Part of a small language model's weights: 111M parameters, untied embeddings.
Each number is 500 + 25 x the weight over its row's rms, rounded and kept within 0 to 999. Layers, rows and columns count from 0. Numbers have three digits each. The size before them is the row's rms in percent of the matrix's.

# layer 3 MLP down, 640x1728, rms 0.0583, rows 384-575, columns 1296-1367
101:475488481491450482491546510457478567488513486520495476490498498458495526560475502509542507503492527472509486475509494521472455499529496509477556493483486488440531477543489522469523531448473551510482521514543514485560
097:501467481490516506500495485499499539527529482478485543486492503500488484508505546506490480513493510522504508495486519485483482493507470542509459472515486502541502523510489506497497507488503513500486453494492522512515
100:515536496512524533488511489485505486536507538488536496498565533536521512496502504504494525497486496501511487521494511445459526477525525515486478481477504477544486488466492577492472512508447519462547497498522486499464
098:507511505478572507516527487537463481507513542507500434492497464505500506500488507503571519509532499491506553478497474579463496502478516495514483439528550458527523462508517511482482489551542494509503494516504486483497
098:518541492454617505482479478491474583454485492522497522492483495479504481520511508496473551543516512506502493463490485499524463502476480494481459509505524465515447497488490524500514497500518532466500455512497496498508
101:533470508500635485491500527458516551494484524475510491502512477490483445537536527506487499498477496480499475496481472476509505474464512507477512479472503499491534525473490511525514489443516540458498504501498494511490
103:481537498500343501518530461511506556505499463426479464493529472519527534498498492546514488506474449490529503516536505529496496505521516478493478472484513527476494477504515500485499479485495499493527497497517489500492
101:526456500466670498490476464504524441469454511460530502479482501477481491476522441467481473493533479541500468530500534536497480517486515544493495498533490486494442496542504504466443499511521518524485498522501489522468
097:516510533513506493492516548489510533524483489489515501514485537515495491537500482459502503495518448514467523502485467470465439476490467511519524492474486527503465481511515461517482546449501510455478509491518509499505
099:533489508500284515505512528528515497563479511420480510482543466525487487502521528455510522502445494457520494531540534427492514523464469476482545474491547477491505485511494497479523471454515478492475500514521484487495
102:489526488493393527516490580546506481499490533550469505519496466470534449501493485517471506509527442510462507513469493489539542507562489516483478500479535517497506475521513514541530510509511489541514519494538508504497
097:515518506488397528507510487483497500538517520453529494501489488521486524543491511491507528521539534480539453501488457553517496488479477530498481519518502473517497492496497524467511480460551476520517480515484495511491
100:466506495518403527486459541483511487436471531505496534514538524481554542481469484495547466538502551497468487534497510453518461484509520474501500495497484507450535453495497470516493483496517506543501485510532507534512
097:512522473505685501511478500472479535456526517462490509488502520554507457469472461531519498492483476532458474502507523464508477499500496512503495501501524489460464570496505484526519522550457518528494478520508498497487
098:485470514490426529507505511492551478500506467508497513503571482516516563503516492510515505476489513494528533493517499545495516485457521455502523502482457506498497555493488477517487528523555505401502567495469494500485
095:471538528563561441499492511521507458517542545492485532522519504542464506537463508534493499511560469488492466508531488556509481499514545486503506504497512474500475519493527493486499484437470540494487466498491506504500
100:538508477503510515495483443513494498531526492472483486533519517519476503507544504496512499488479495507499490504475530551506479464500473474510534492511512473494512507530478489552536478504511522478503476476514494510515
095:480519521505540502470507513449488565483503515507497554511508491526501458474496530485469489510492485492491465453537516468520491479510538480487515484508501530547505512479518474481501481486463513501532515483487496517496
097:512490526478316470459518509549511523455512495512523458558486540547513495517493487494501486483503497525495454470500468517505481461509450504489502490501478496494530500456481505506486484487494502515516449510489487505495
098:496504504493596540497462473512497530498484562488486473512468457512486493508532508480510505508497503533489525482482509523500551479486502507513525495489501483479500554512476514467488487536523478468450491495547538497454
097:486503484491539529504514466545514527523467542482495523507499520461504492478511562488505472487512496463509540489489501522487481484473518529509490445461485514514541467517490540495509545531509463499518472512522495505452
098:522513464483452522527541454507469537461494493537482511539551475471520523488476517508502497449495491495509501478493475505472510526470487494477464508500460484499505499502516482500476495502476503520454466500476496532479
102:465502488514613493509474513484513548504479508498513491529540505520537499456512560539518531516511491444483516479521454491512513470483473470539538464480450526546526510503516462512508510501551485475485507505567507487482
102:478503483459319495504512482492497580512495487467500482505526493492522547504495529489518514459533499522521488506501482463491541534502474470504487450506494494475513512480489489494500484544481507432496465503528519478544
100:484536524489309541481547538456504547491506474523516517525558486531507498495481483478530502490512523482535470519477492511483521515532522554488519500495481526531534498434502513509465488519481503531512483489481484501501
100:539489482540467514473503491520493505512494511494482479492504422480517478516554511490500519504543505477562464502470525469465520495543517511518487520502528535523523528460491492464543474524487496499518496504516486526469
103:541512508496393462502512537544510471492501482491501477504510474521513508541452514500510502522504525550500506477506491504473459497492521494514546464469527504481487537491511500515473487514502506496465519521555519504490
101:466500533496468513526522514487504506498504453477511522514496492512495498510487508502494472504532506518506459490474482460513458531486516518497472518478479484498504483473522515514513514519513485536502489521519473490486
095:464482473531393471536473490503520497481475514500492496517534506484507483497478508494518500518480518507499486515495536495491496500524516524501430485510512493486458452515485508523518505493509484507509493491528523527507
102:540470492522413458494538539496463506502493514521481490513521486500488475509471502496526492493489540503530507495516489531501494513518520480512505524466528518491510493492475484521538483503488480467510535485489475513534
097:521494501483622492501499483501512494495490494468505492492498529555494525473507471514492476480487482535496520477492476543505521531505491487491451506504504504509540466461494526527481501472484489528510506502465492515467
100:491504522492196498517453468529484499501496544508505500482470508496542512527479480518543483503519502512478502548518442472500479539509452482487530502475530509509474478487495543519519472534468475529488523498479503503513
098:516490509493573486491532478508524490434448500450482493465498484458445500498531485475521504497496521462477507492475530547502504522506492502501505505516512521480443500458511499512459521503477502457486517503541484508509
097:550478489494488528499474579475481513491498477512477521484503490484522533533490543476468506476521469490477476536515536537477437485471455530492487491518517512471513520471478437548468505487524493542505511482562487457509
101:511493521444494513502486518513491473467483536490504488493516493465508496513492515495505461513490504486501480468501504526465558517518461524480504515499477498481464509532500466460523499509513481510493479507465483467472
101:518491491513263502524471498494517499513494458487499500507494515529510535535534456498509518477444525493480506474497476485489464523474479488498462476472524474463519555492525484498491492520474486542512529500496523522497
107:533501539555307495512501538488520513491459524520491477484501524460523448493516514500505451522491458468480500548530484488482527507488516538509516520516507484461538517487526460507464494561486512503480538513524522479478
101:520464481502373507518493555520503494480523470547475496504498556471507477479460494541485501497503476497543502568498478477521527523503505505464496491498449565503505448498504468472496494480472521540493504488481498496495
097:528516528465431506510484531502491502493481516478518494487528489454499491488511485505517535480552478540502513516500498505531546478471512469525483525504505514478458472499490507506512495485496541452499512511542469526533
098:500501513500520505465473489496516534495519485490495513482501506476479504486510485511502489526482490540492502485490444458489436482502498515488479478469491531503566473466487519496491492514465486473489494499513502492491
094:490494473536497490496504485509514507468539494510432472501513518482521455485466473490474462488502485452500473523467487462466471484556507493505530448516496515501535515492489492516483502471514505495483500509488505503442
242:499495494494143496504506515509487491506494522528513495493477453484497458496518497503504498491503492473519508476500502463487505481494485503507502516508505495519509469496462510501516480498484494476536433507521484493518
097:533492512486561508514485481509529515512485523501487451522475452533507507531501512488473514510474486475470507469503526524525552513511524527511523513493484472506561489512490471489478469528508524520488475497503516519524
105:519512491496420467497488521538477508524503490513500495512484500485510519498513472483517535468511514480487516483517493498522541529495468535469494483456470504523486516541490473511480501514482519481506532496464477499520
099:500486502525418505509548504482466471500472523500492511493493512502472480484480515475498451492523535487508555533508476512530526506499487500498502516492493548486520497541492485504470527543460486501513496507533503492484
102:478488495492396510513503507520498507504535496512535490542490516541516472475514521480529466499500521473486520511468537442496514443498463530485486462497486546510463527482492518510505510479509464466503500515500502489522
095:470553525533421485492511498523530485517529456506527524475528521451503515526479544531488538470479499518497537472514522492512429529524488411527518522434510518522462496482479504510480486480506478525509503492498490511503
106:498513485552616465508487487471502498511487480552488476503483545506500483462504479500522569527539506474494493475515555498520501490507518520532507480474551577574443515476526441482484481524523512495496531500488503498522
098:496506484507709502505500511543478488507477494484475448504505525485477520482522508492507492508521566504521497520492474548498502452504461451511483498517516532502457519470507500508543506486504505488537501498470501530489
103:508494512511531488533511514494480505497519434498493522463447483475490506517457495512477505478511510459487522474471506495511537488482553515521509482501521480507461461517498458523527511441465498482534499525517481481503
099:505480524507398536484496479494503519470505455536526492523508495493539504484454518481504490438459515513527512485487504515498488492477486444480497482499497545495522493492501484520500519470507497464506477487502501500520
104:499476481548482492502492463501489488464498503504498540508469515486445453530506493469494556511512504512499485507505546476486468458499507490512497499525499487558500508503502468511524504488480499550502540509507516522515
099:519469546557586519483491485494494472503481514508530484511423482479487516524471496536494492518482488466484530504489505469497537477539540524494542517508492551481475479446480496487466490489541561467493451515499492505574
097:448463513499518487490513484553507523506480495527482492500484473499488450489491530445503531482488507475486451510507493480491536503472493451503516478495484482491483457462492492508490536466488495511510487509466511508504
100:469479507477501502501545521481502496532494504487472474477467474464500459482496489453495519532477485520477459529511498473536490522467495527499521513489486506518518499491507485501503512488450506549535476485498505458479
096:480489516522563501535450478510490472503484509486478521486497523537490476448517506511510517520497494504476522494520516528514518501527524533508434511501471475546494486510501524496451507496474538505495505488479468442486
096:467481513529412499484510498545521484458512519494497459512491506479550494523490518554524482490504492507510483468507450507498492476519520460501515480518486471498531460472539480539494473470506499466478500492450506486476
101:494461501490338484504449514471469448549479509510511481498545507499510481502492493503539514494515465509544523537526460548535501458536500447511536529537533478520483481530520534499486488528509504512462505493476532478525
100:482544482467607464522511498494506515462520445473480534506478480518491518476480535510511490521514504502476501483465530462515498535489497527505539467534458498519452533519494489462489503512471514502518511513471525491481
094:464519514495476486496514522497511478516508532489498515503464446509486491464516515474505487494492494525504512433505510466486457562516479528532500498488490438492505482479497542530488485492518479510525505484482503480484
094:526482494482501516482539478544516512536487545537511556509524541505518475485501531505510515495504558463477502507510456487492484517468571519509530503520539506499484481496498480525485496493499474506491489502415473546545
098:488497514500544548500510482507498545531500498515515459497515479438492510474507494497472505509516459536478485452506514525505453509494521480498463503465492512499518456535476478508468496498512468508489523490508504503528
101:489505479511480524522519468483489548486497510457504479496457462471490489516473519510514478471478490459475532475488486507506535469503499562482499510525485518483490482498490468489481489502488490501513529508472495539493
100:474551514486621504490473515497436495489487504494490503496495505508513478466506529470470502520532456463493546459548458549513516523499505521507537478497517517503535455501498503483431492521510496485506487469445459499502
099:486526516517551481508513531512479455515481478487499456468520520489492511503493503519492552496485456504470505464485539514516504496479482513527543477477509474546539527543505480512496520468498517459503470478481479502463
103:476480492492409513503494494475524471496507479520486472490534499490469484508495485539543494522518517479526492444488490521466501491520460489509489513528510485514488519494498476507485510470495505467528545502499514485519
096:519489496512463478497467483493535471467452451487498514477503491488528484526512504456509488464524489534514489556480483486483474503502507494502468510464505492494519564477525489449499510488519507500502465480500523484485
096:469506474524514497485490497450514539505514483494495464501472507510528514500496526496516485541537499512482513490510498495460502488522534536513529532506484474504487497520513489496532534490500496554538485524519504527510
095:487511492498567477481469474486545528468519528497487510553530531448498519484515514485485491504489510470442536513503444472535558514514505468489506539490469517443475469480517514518494520547512502540482530513486492497478
105:521519511521795516498527494497455514523493496434482519516553545548514453488486468479548512522491530523461495528498448477499474440494519498479499499530495506526560543481495487497514494528499525520494482475445492528517
092:478495485507497541511497495497523516474506511471485521518522451468560449484498506493516499494508468506496510488529538474515494517486540526481501478474498478508488482513489525473484496460493492528507521502503488538489
103:458499505568663463485481498470523471512433554452487519510486513535504502496495503422530529478530532487509499502456471537514518539537492446483454480505509500516481545514518509484513511513475474518508504484513505542483
098:414566543471507514519498511506488488500514509503517455435487523515523516504527496511522501500492505530460470536499525466476471508537469467475543515491495499499535494503490481467503513505525470508459507506448532467511
104:528493498486360520484516534516507508552504504509466504472556480526519481521517520464491542515527537502528458482497550481511497519478524518490497515533495534453466512502496501488485533543480482488520473526483491518410
105:521520495494238457519490520520514552514448482492505484489516465517495500522475498485470496514472448507524484525532452538475507504481502495502474479509484497495497486488472542482518486503484526524500508501500507515517
098:532492529459439534521500529554495401491528486492541514475509506511519534461481450491469519500475500476559520527509448480482461459502487483490521520503505493496509491475490503553517475492482509537505523492508549487461
100:557509513521663495511520506508500496515536521501473491487559525502480496442487501493502494504511526497452500524508555450497510488488509462500490534501527527450517511540502505520499488504495516510486481494449501512454
108:555487493494451480479497513462482475482540513492518495473538536490477487473504502523512494506471522490528518511493544502508531535457473559517510521529486491484461519515504528526509530461472494481508528505516561483463
099:506456509489545483520492482521497448513533502497447474525488504475492508541494496544495570519466478494516489491555492543488437508513465476513481523513477532461495493542490514537499514525461504549500491502466526526482
100:500480506476473480472495499529472468514505485487520488544538451491544534521482508505489503488492571509473498540484458489494473532457515494520499505506501474491489471504525465494485525467523509483470515496517497508504
103:550499484504600522506475485490502557453539606493456468537477508486539477514515489434526522471520468474529489486500542539492503516503515513516492469537481498481507533494499528453545497511510466451499534501504507503486
101:520506497530427500512471457517547477525497518507496502495438493497467554471474503510498516504569493492489544515491455466549451500499497534476525478522506501496526483518534479522489486471510534479496509463532510518491
097:496516462540573535510480490476473504495477501514549488504463472473476516526501479510502521570521496478499503498517503520489539470507497522500506493491518491496533476472490499521518509472492521463505513486487451542514
101:520505479487519485515547505492521454543507451503495534516526497470532539440475516473474540491517510527535482536462473546479525488491513489504514512506493500472488516523480506463488483520538493510482495496507493491541
098:461514514532606497519470506471481504516500496515505520483521507522502537490463510530489497477512470489504513538499494510493491506515519455482504528450530500541543515498498490483498513512502505445498482503428524540481
095:521485505555567503506499517460512481502517462492509513518514528418527536482459493516502484530487543482450524487495465510504528500528533512512497539504496508434515512490526498473504483464473462529509467510458497532514
099:500498498509372507507499509523490501539512442481514485532446445503481522521476502486528492486504495514502501479454438466488492503470482517473448502506485538491469462518499513528493508487501481496530535489496511459457
098:438538512470551487506524508522517529507506462503538477471475504487476493516482486476516499547521478479491514481478536542496470495520512454467496505497509491489525465481488520505507488492513489507494510497446479471501
102:531488498484491482511448512453529449489490522515496478466512515503519447522462503513485487475521457558507487531489501502511508481485486513493505481482490494443570523520503469515487500473452503536498493473466479526498
096:470448518540557541516497523502491516492492530466482474535530469504500548506520514490491497543460524524449508512493505451499524505493487539508460448492501474489530465487506506532510503472499502499531492504507497502455
102:522473494495480479495478503515535495479510477520472452556530514507537460533513485505511490488517487528495531542464439504492509573534489536488533490448442492537490513506515485523514510501531542481542505486486494484570
095:501514483505440483500490509487501462508475519441496499498550538443487480507512497505500496502503509490524507524489514450486506477491514474509544533511512497538494510510527462502489535500504514507509495502480507504497
101:529504498511680476492485502499511529468515487478516496474489481491484484529495475520474492524475485477444502500493517432469521469530493499505503489503514521471496523540527493511466510520509519481493493468552527508512
101:504490515514359496510513490509510514517521520517511490499506477537527508505496515465514483502524481559528486493510450530480506524494537508534457461465472475534460455507500518513504485543456541537499525515505534488521
099:489481466503391491479509496522511522481544504490471475509513546534503465488471488496438444476487484498502497469472461459537531479504509504525538500541487460516486522555510521513539476467493507491494487515518507473462
099:512483515494426498486471470495519559481474551554501532495494536526502492500489495541472470501454547485471527505501525507482480530487488540493485503519470505525502498540517498504511508504502504469524533498489488535525
101:426489487540529507503485486486468478535472503502488489478543512491485540489483527474491520498480500473522512468519515478493501502478466475504469519506494489549547468505507541499500486486490489506504498491502487534511
096:475516511546423517531514535486533394489518534471501487499504500565514518527469488480467518491513510510502514475516497506501441483492485543488476437540508507474524495528491455554494494464500519484465470506453494504531
104:499503479501439499472494478522488599503494548474516521491474438510472471490468462499480487508523518474577502442503438439476458457539475510515525496513511524448453527462478511501509501508541492452463524486531490477493
101:485483488505463464477494493491482453485509439486519482506482536468529478501498509541444501507480511494517524479476540507469488517519510509512498505505499480523535499522507511487518531523521510548519506496535492486494
098:544519511547513523509525516510527544509483460494527478480457520523512458446510505513495466499483463484445469542536502474478503481516536452483544491476504508497519500483519545516536500507513529516480503513436461523511
103:498502520480663484478493484473535521526520478514514587489462525488513467476512506501480465523551508468481486528475505485510509485515482472483494486485498505496471527511508537502462501486474519503546468491515468483486
098:523537498497485490494563540504507464536495495519511484466521479509477519542509513508498534482522505514481516467503483488508489495532525484513531476530471486510515515551487514478506486513485459479510432506513483479493
102:503513520455755531498487516510509546514517479487521475470500543535461428481542473517482493468548511526450497491488485535534498494531530489510522545480525481526487487478496479483498500524528497515473518504566495506502
098:546488484479485530477528499538484506456490492482471508471458508447521515484491518499541520457524486494511497566480546461509476493510467504501479527460507493532460465506486488549525482497510505480530438493506487488495
101:501490508453635494482472506505504486500548512470478510482461502510493497506514493515480497463470543487488499502513555481498526531530518483524535521495465475560546492530529513502521489447530501501527488535550438445513
095:527517481534473546483496527515499505514466483461470533508422512487532499496497497543489519473503497472546516559481539483485489446485528480518470485495503490459457438473525503470529498487498448477490531482461507451527
099:465530484471611509513451566478507527483486515514522532526467520438506502474512512476498496471530456512465478494498503507478485536508478515484517479508503494502458476487526526535512529474469513551475485494503538447516
098:456514509504621514487475486492549483527507494513542481509515555510494469518504538493508443456460509532489476487492514480485534478499463498493531497512474519490506485466492512460520471553465503505485481489496483498491
098:521485503483344478506517495485540548471518496487510517529479522474520473496509483499465502543509534495465539507507523520519495508493466517501476491506514520503495520501521484518490502507478482492494516515535474482502
099:490464497480373470531461528493500544491513530515497532574455492526533515498471518492469482494523528530502511533522473506503595484490561492472490496498522505507465473547527477491523494525469506485488494513506506521482
093:509508510503646481473474498469484459504516526483463535495488525511504484487496489527483503514514514495480470463488512521445494518476461499487476513506462517500513498524534522516502506547470505512506484484488496511482
099:490518503491486515501501488516528505487556483520465494524482479521509506482461480478506476513515497479517536458475491461502484467509453541482497413471497494490486522437484501499482505489503523514474517501491507516487
104:494489511488714501531541479482502494487525518499535476498484528494497515503516484485505503508481480535510489484503507514488511546543471473461477479467468493499517453506494517539501517460500504513503479498513489475508
097:543515485522477541471498518508472506466543493457437487498511504511501510525498460528535492491485510480474513499487456545550533508532535528490498535514500509514592517468515515486505505497503507478512499494437484515431
100:493496547499450514501511492493525517527502515461512485506492511483460482522471516494525525493503496559488490461479474498472568473519493515503497513495522493473495489509497481495486509523513486502544489505495522507513
101:531472476545678517498480510465502489525539485462484487490510533447481483504504573520484455492504528506484531502518519505514483503510499527503490521526480503471487489493504450472501483485476466518534520518506475505485
101:483469504518520496490487480446537478509530477461473525514547515496513501497494505527469495505488544522521517475497492527470485473496465475477538488507545499501526520496484535524511506504459494420509507483478525507537
096:566510475471427540503546517472450515505516455455513453504475491505496502497513522536465497535518530453469508512511463487483494463474536538476541509529516484515477510508524509488532501502524472524479516513508513481487
099:486504461512477508504531501512492504532477473520532521547477515491477484505507483479519504495490525444518486501534560586521499470522501495517503530450513505487492449540518510475524488458460519512499459502518500497521
102:495531534508487497515505469519483489575561501510496512494483499538454484513471462505486533507498496476530506504481524531491503481525538508487527533537477520495464529545515505485455506531520516491523492496511492478481
109:509533488488592500504501532501521524498540481478516445486493511450491457478481467529480504564516431470473560497472500549501512474474459482507539472522495539512502475495489477471491487482509496454502493479487528496489
098:444474505520552470497522507477508498490541507530501488491486549484481498510528486445502544503491490518500513467438494509519499497463524523480506497495526495504519522530513507488556498515526461460431505525522476500536
100:495494506539554491513454489489524514517489462524499496510490473477511500450511486479494512492519482483479539511509457460470503500494486487502495468512492536499461471515500517507522526486468519515506511519494493469502
101:488481527466362520489478527509485482476515494495487511505476493496498458517535494501492475516489545564505496490527506519488528455520509518492527501508514513488539499546530491466504528518477511539445471488515519474524
101:498515481508722466530506534461520419507507451508484497457516489518491480518477471468514466468527524496476517511464453485488478544476459511482514526498509485442547514488478534544528490468496479507526477499530499517516
101:460501494467598485496449503484525481495518538529522505489540470466474500512493520551485454477518482531470492534498487490485500448513511525503499517474525470463541480493494561489518498520500528483485455481509490484443
100:434441480547661466503485474523502510484469503481474484502490512494453471460500497513468474507500489455499488493480499487517500536492475478496525496490514501542460531516519474468489511479465510482570501515483524515509
096:470521473534614487476490469476480480516478497468474530487479509508493497451500485522506491526477479523496488453507463517490517496489503481505477497486487480497481493485491469523476504595537520476470468507547557541510
100:486495492450406533521501497524482527515521469502522480491498481521515467508498496491490530508493479552526494479484484490495463492514507522515528488495478499493522498474486514508459486470492509494463560491442506467458
101:490503487472362516519520488520514465475473506456470537529456493467544475500461486507508493513525488501562508490509519519478541479566502506511491526500485536438486512476506518522492485496502524510465521507494501473460
099:435482507506705495495479491491496474509490470509507511494484488498523468504503540498519513525491547496464483461470531467507512506520455510529480486504516493493528487528530518465522500492534521558480465502425493545498
095:501521456506556518494491500522500527470479509550505483483452493453472487448469493519515532501490456478492508533518506494492489497505459512525480534512480495492459566519490460448471489504516515533514503502543509494483
100:557526516503618468502497512509492486513484518536502494526497541482487543490512540545500521492474504517554505551488541486529513464501526481485553532503494511524511521459479490463517506543520497474532536503446513533501
099:510529478525494526522482483513514527476489496524515522517540487571515487502502520543497499516507479489468484466471480516488517496481527517493495514511541505474519443506525515480487511527538468508466440506500506499469
101:507522521498616478500474469490508490499517456517528557522497566475522533477490543517461520513513469515493513516520519494530436482500535512474472502527527521479490520496510495483538475503523539488502522495474506520523
102:504459478539458495501476491495478572519555491499495502512473501451465532495504474481525480491522510541478462483466515545503489501508498526496499447507486509529475476471494453471524530524527495463525497481544535499496
097:495494510496458500493524485502498482545509471607499501468501513538519492504515485481475458508517493516484506529494503501525433453508512507505497516514498458473559571475528496494551478508476527505516534464580484513555
105:467498507525798488536525496509529489541469513471504518516480484534508480528500550469479488521502496455472482536508467455501525467490486477506545472532512492518470506502522492540505486500513536464507504521526499514525
097:506554507509352491489516530489506464518542508504503515473507502478527506560520521516476518517490498512531524503502488578506504521499492508529500514508483482477473507565477530493513475514519517528507477492500497501515
100:506474487508686505528524468498480517498494449480467439483470530514525491452519510524473457538519536463525537507498528497477496524514489509512524444520524542508477499470481524482474511550520497514530483510484523493494
099:507507491512570543501525477511494515525493535525536529493498488561470504481462533490564501496496485509476504525516501506487451490513450458511470492536467488485507508528490496498508517476498512508499479489523507481498
100:472484477468433478495484542521486423482535526512492481528512489535457502460502495504523504480478527513525459486496498492495540513467533536490518494491508527482455485515502510525491503448477489492482502502506504486507
093:538485493501477548473527519520479493473505517512524494499506531489451512479513501503514527509527526525475483509492472560463525468467477521480509515516514484528514513532512473529494506472532521521487541478519495510532
095:532480503448590502503525535515497458453529491479444533509524456473472475476499504484531521538487533517494514478471459508541488477533485524482498500490476518503463514506540529524492477435476478473508488504513531511509
095:493511522439389505500489528513494497557514505535494478470490497436480512487517495458519544523494495497500514486534512517541569511524515454497506483492518516526423500530480456524494477475535489506499485499504474507487
101:466453481515418509511508494496459539441482548502514520505518503507512446497500502495483465519494541482533500497473504527492428496475527529503506488503482539527554505522469453480483543491463495499531505505505490485499
101:543475488479261504502528507512517527483516503548501456492477494472528491482481530503524511521488522505501489433506502490482459534477515531515525519475504499512527491450525488486469499496498501512477489484482494539507
099:549481522529516543481502506493515516495526492547509491452524551509483515514540458476479507517505493516441456507470488552493513513437526524487521564506506515506509520508505500514483478473484523510475536495479488493493
099:526538485501556529482481497512513526476489453519497492519475484498466440465479520487525523494498454505491510465521470491482461520507456549511508478509521489515526479503463513508496512453510515535510497521476514484495
095:499492500526523525486513512495513447499488492499529462510563458492467512513532513497443541548499473524523488485501505539509521495480458520511487526508507529503502524514512507482484479518514476501501520510491486509521
101:514503478492557473500477469469510515504505444513475522499430483487489480463529503516530517448509492513512493467524531493531483510538525521485490511509525461489486445477516519521538497469518503489529480488470483519521
102:505498482536462467519516507483536500485508481474491477508483466443556502509501518471503487481500444518547490516486499496463439480443492479512476492490481526530491507486490503497515497505540508539508486507520483450443
102:508491497557323477497484518510503451499514488493506547478486501492482515498504474501497484525535510529519505512514505533516509514510505479535498504515473537508479539475514496487508505483482495474519551536522523491467
098:522464489485434524501499536495491498492536553549533457509476427457467517509514500525492503508478514501464485529533499453529494491506513511511519510515438506510512522512532465514497493533460498530527516470547453510496
101:487463520479624475496546468517482542515474479497476512476529478455509525475526488513494484526466517470503508473488475524517512497586491499469519502482510487501526482439493526483489502491531534498495494511457530506502
106:517490474497561447494473538480516448567508491532494491507448525454520498516533526459505498495513511495502534523515479535542497501543478491496482514496455480443522488505471489513524503515486482447519508477516484526525
098:510494483504386542501468482493511488492482522486516516492525460459479484538509464511505504511491491488551494518492501512514531499470511550458484539515515503525534442544514481481531486510465488499500499518477506481514
096:472506519514496468507465522511487442510481521586526556547542489472466494513527508477466498485512509449512478549490453461490435531436507465483499499490478462527549520528513515505463530525486479530501506496536504519473
103:471499490535722466504478511488504494479513490518511481486480506451490471483530560537497522492529505489496510548519485501468533497484500507491490535519508492478523500524527482486518495514506523478455494490501520506539
106:472505503506592478476481457550498489483502550523504550475461476504490489480518506473516488516503496468502487531498483491511500514509537528493506491501476513518514484477500521521492494508501485460487531498482497490541
101:499476525511388522485489520501499515515514463509475497487476504536515479477530449500491498477506513506485500499508512498512521535473495452510494477496519509500461501498519498496516517514487508553513498507469494486493
096:439493467504567499514518486478524462485505529507484516487526499464496481526526499499514482498522502507465494500515517480509486462493548519516472511477484492548546461484521492469495497451507504552518521492536503502509
099:458516494505328487488515464486488507474483497493501488484492463484491496509496506482512484503475517505529472445506483497494500502499499541488504484474516528518480492492497485513466471478453528495502499508477472491532
180:533534500511406507497548508488513524570500487523493479520466449490499489482504509528507442489493482457523477492492505483487522513468520503508490487498468514511497479485493514503486494493524485468470490488505497473502
097:468485517483526512478471516499512541482489491502511475496498486455492478476497480508469481531518496443528533539481522541477510485522525503526501524515509494507524436464497527509499497467517561483474508509440484501503
099:498515484519460500521468462524512487505467484482502494465467509502483488518528519527522535508447485497455514451456526476519488524501514468545504501523513499460483526525519504485468485492468492594453481508510483523520
099:556516519524650480469475500471502490541505449479476541481484495473503510478500499503497507515549480528460486517512464564483467459463533488503481510516484502485513463502538454519498506479517525473524488512440496491464
096:483506503483396501502521491488525512481520505548478473455533521525516532556512451506549551475479511523504491538450462506506502462561540512513529481520488510508490536535454480514508489562531510488484479493528522495429
156:465528510558259515529522526525477541470484562507499526502456493512495497500517549474465523501488498467521511500486524483491504508462515495511525419530506504498520479513495483522493491541518483493515513500462504478490
093:448489512522536490502491488505524521479498475477480504491427513482517485497477536512501490532515527501474482474529504478504499528550500492522497511510485521490507541508523483462513489472502522463473514503460487515485
098:501527519492368532502502521494533527462518517486503548504484507498510467566491461498487482475491532466485483480503508501489513500506499515495474527493452511473493551451493453505477509557505529476553480495476473480482
096:518522487492649505491516528482525471516485568547524502453485511515490515485481479462455513489469493502466471541450469537530454491506510500498525538547503456519516562502522524495472511489503508548564516461492490473496
096:502504495447540474510531498497541489526521484451478469448487482518510478496489508520527484526518501563502469494524485481488528495480495494510479508530513486559517470492520462511502483494480531533480481512544522485538
097:469495529483566491508524511505534511548471533475497439513501517555531497496492461445519520491531538533554537528486455472496447502497500491513524542478527493443457501501462518453525457505502486479523514487434471492535
101:506519488528395482526493512509519531471508535509502454521514481497496471495491493526500492507516553501541483471469506515524538483512499497494463469448499490519492456455492542492497484514462488562492503500482496502458
103:536507499494516492509449473497482517490466520483495505509506476454500549523439509475486482488518559476502495499520521455493481521507499452496520520475495468482451469436478486575487490480486515467480467499521479500481
096:477494492511358526505548474512508473520471534545498547510510481527512521512516463517528527478513519495508518477491493516512516484472519458514557527459480488524502517484485496501483494506546452491458511517428461505498
097:549492508492517492463443501491490512474518521460520461462499489519468473451508517470508508451518506458509510562528468529506475493552492508521490443483515501535550491524507450481471453477450492494532479498480507508532
098:503507490473577507496532520485509465488481506442517473500500494508503519520494497496458459511512543448499510492504510492492465489499517484524535504531516484535513537441465513496487523499484478545504524519478487510535
095:496535491485446507493523503543512482456482461463481493542459488464521458498493476532489489484500472525497506444516534484523495498513490498494528529519474522549549519497504498547466500500542514531488504479493506524475
095:533479541450474500510471496530512507512512526453523544485504461492500507507482552463495469457458485502519504519459473490507504535472525513490502492486491494522503519542489479506500506522510496488543481501516506438472
099:486462513527428499493438497500514518534507495508457469480504523444487534466526468510483488549477503452486529507497525504499495447513514485515470495499499557465487511481510475522492521454527478467521500524474522501519
102:503510473483331500501516507506491482490476518469532548525428498515492490550541490480501501505488529485480485436523510510495504452515533496516508505535509484491458535498494501484516505472508515501472548511478490495499
098:474501478502514471513538500505471454487474520471517518511508552474495509475462504501515515523478534491467477535470518514517522491463461524530442481524529521507511512409521539525472504500473502527513526472519529486469
101:509491511504704524512492483498495492504497476535531537481487481503485474525501531494497458490505471505479514458492525518498508525509478492496519453507526499503510508435498509482498501494502529451481459501551501498473
100:480492512486409469503520456495527436409490517491492553522486542487502495524485531483520491475501508505472490479508453501494495510538520495475515466466528514519501499476497483498509487535517521504433446510530488521488
099:534469501514366471481521485489488452486436505485509514492545526561483482496526474488480540471507493501446507466515501492489488542466494505493489483467524500494532458510492502509532461449552503564517556509524500473501
099:530521520506329488496524462478487488506506463488503515503478512508505504498504488452490492478459534442474503506533530512498459532494470498476516467485502505463467474501507450482507467509508514554553464500521492443463
100:542470519499700512473497446503520475535499521512489485512473495483496463510492494546459505483482511503508519513488522503482517494515505446484520491471524502508480517482469445520572495535491513541504467507472498472534
100:518465484514360498486577514509522456464528505509503530473520475552480504482482489488529489477477463503479489514520487458464545516499519542498529495488488511527520491534494505516503483489497500515508489496515503520515
100:479523483482376505476504485511503467506502481504471524532484490484496533539459511503504503548533504489469482568482503472500511434474520523483452516542541518500510469506532465489504499525504507529515472512484483481506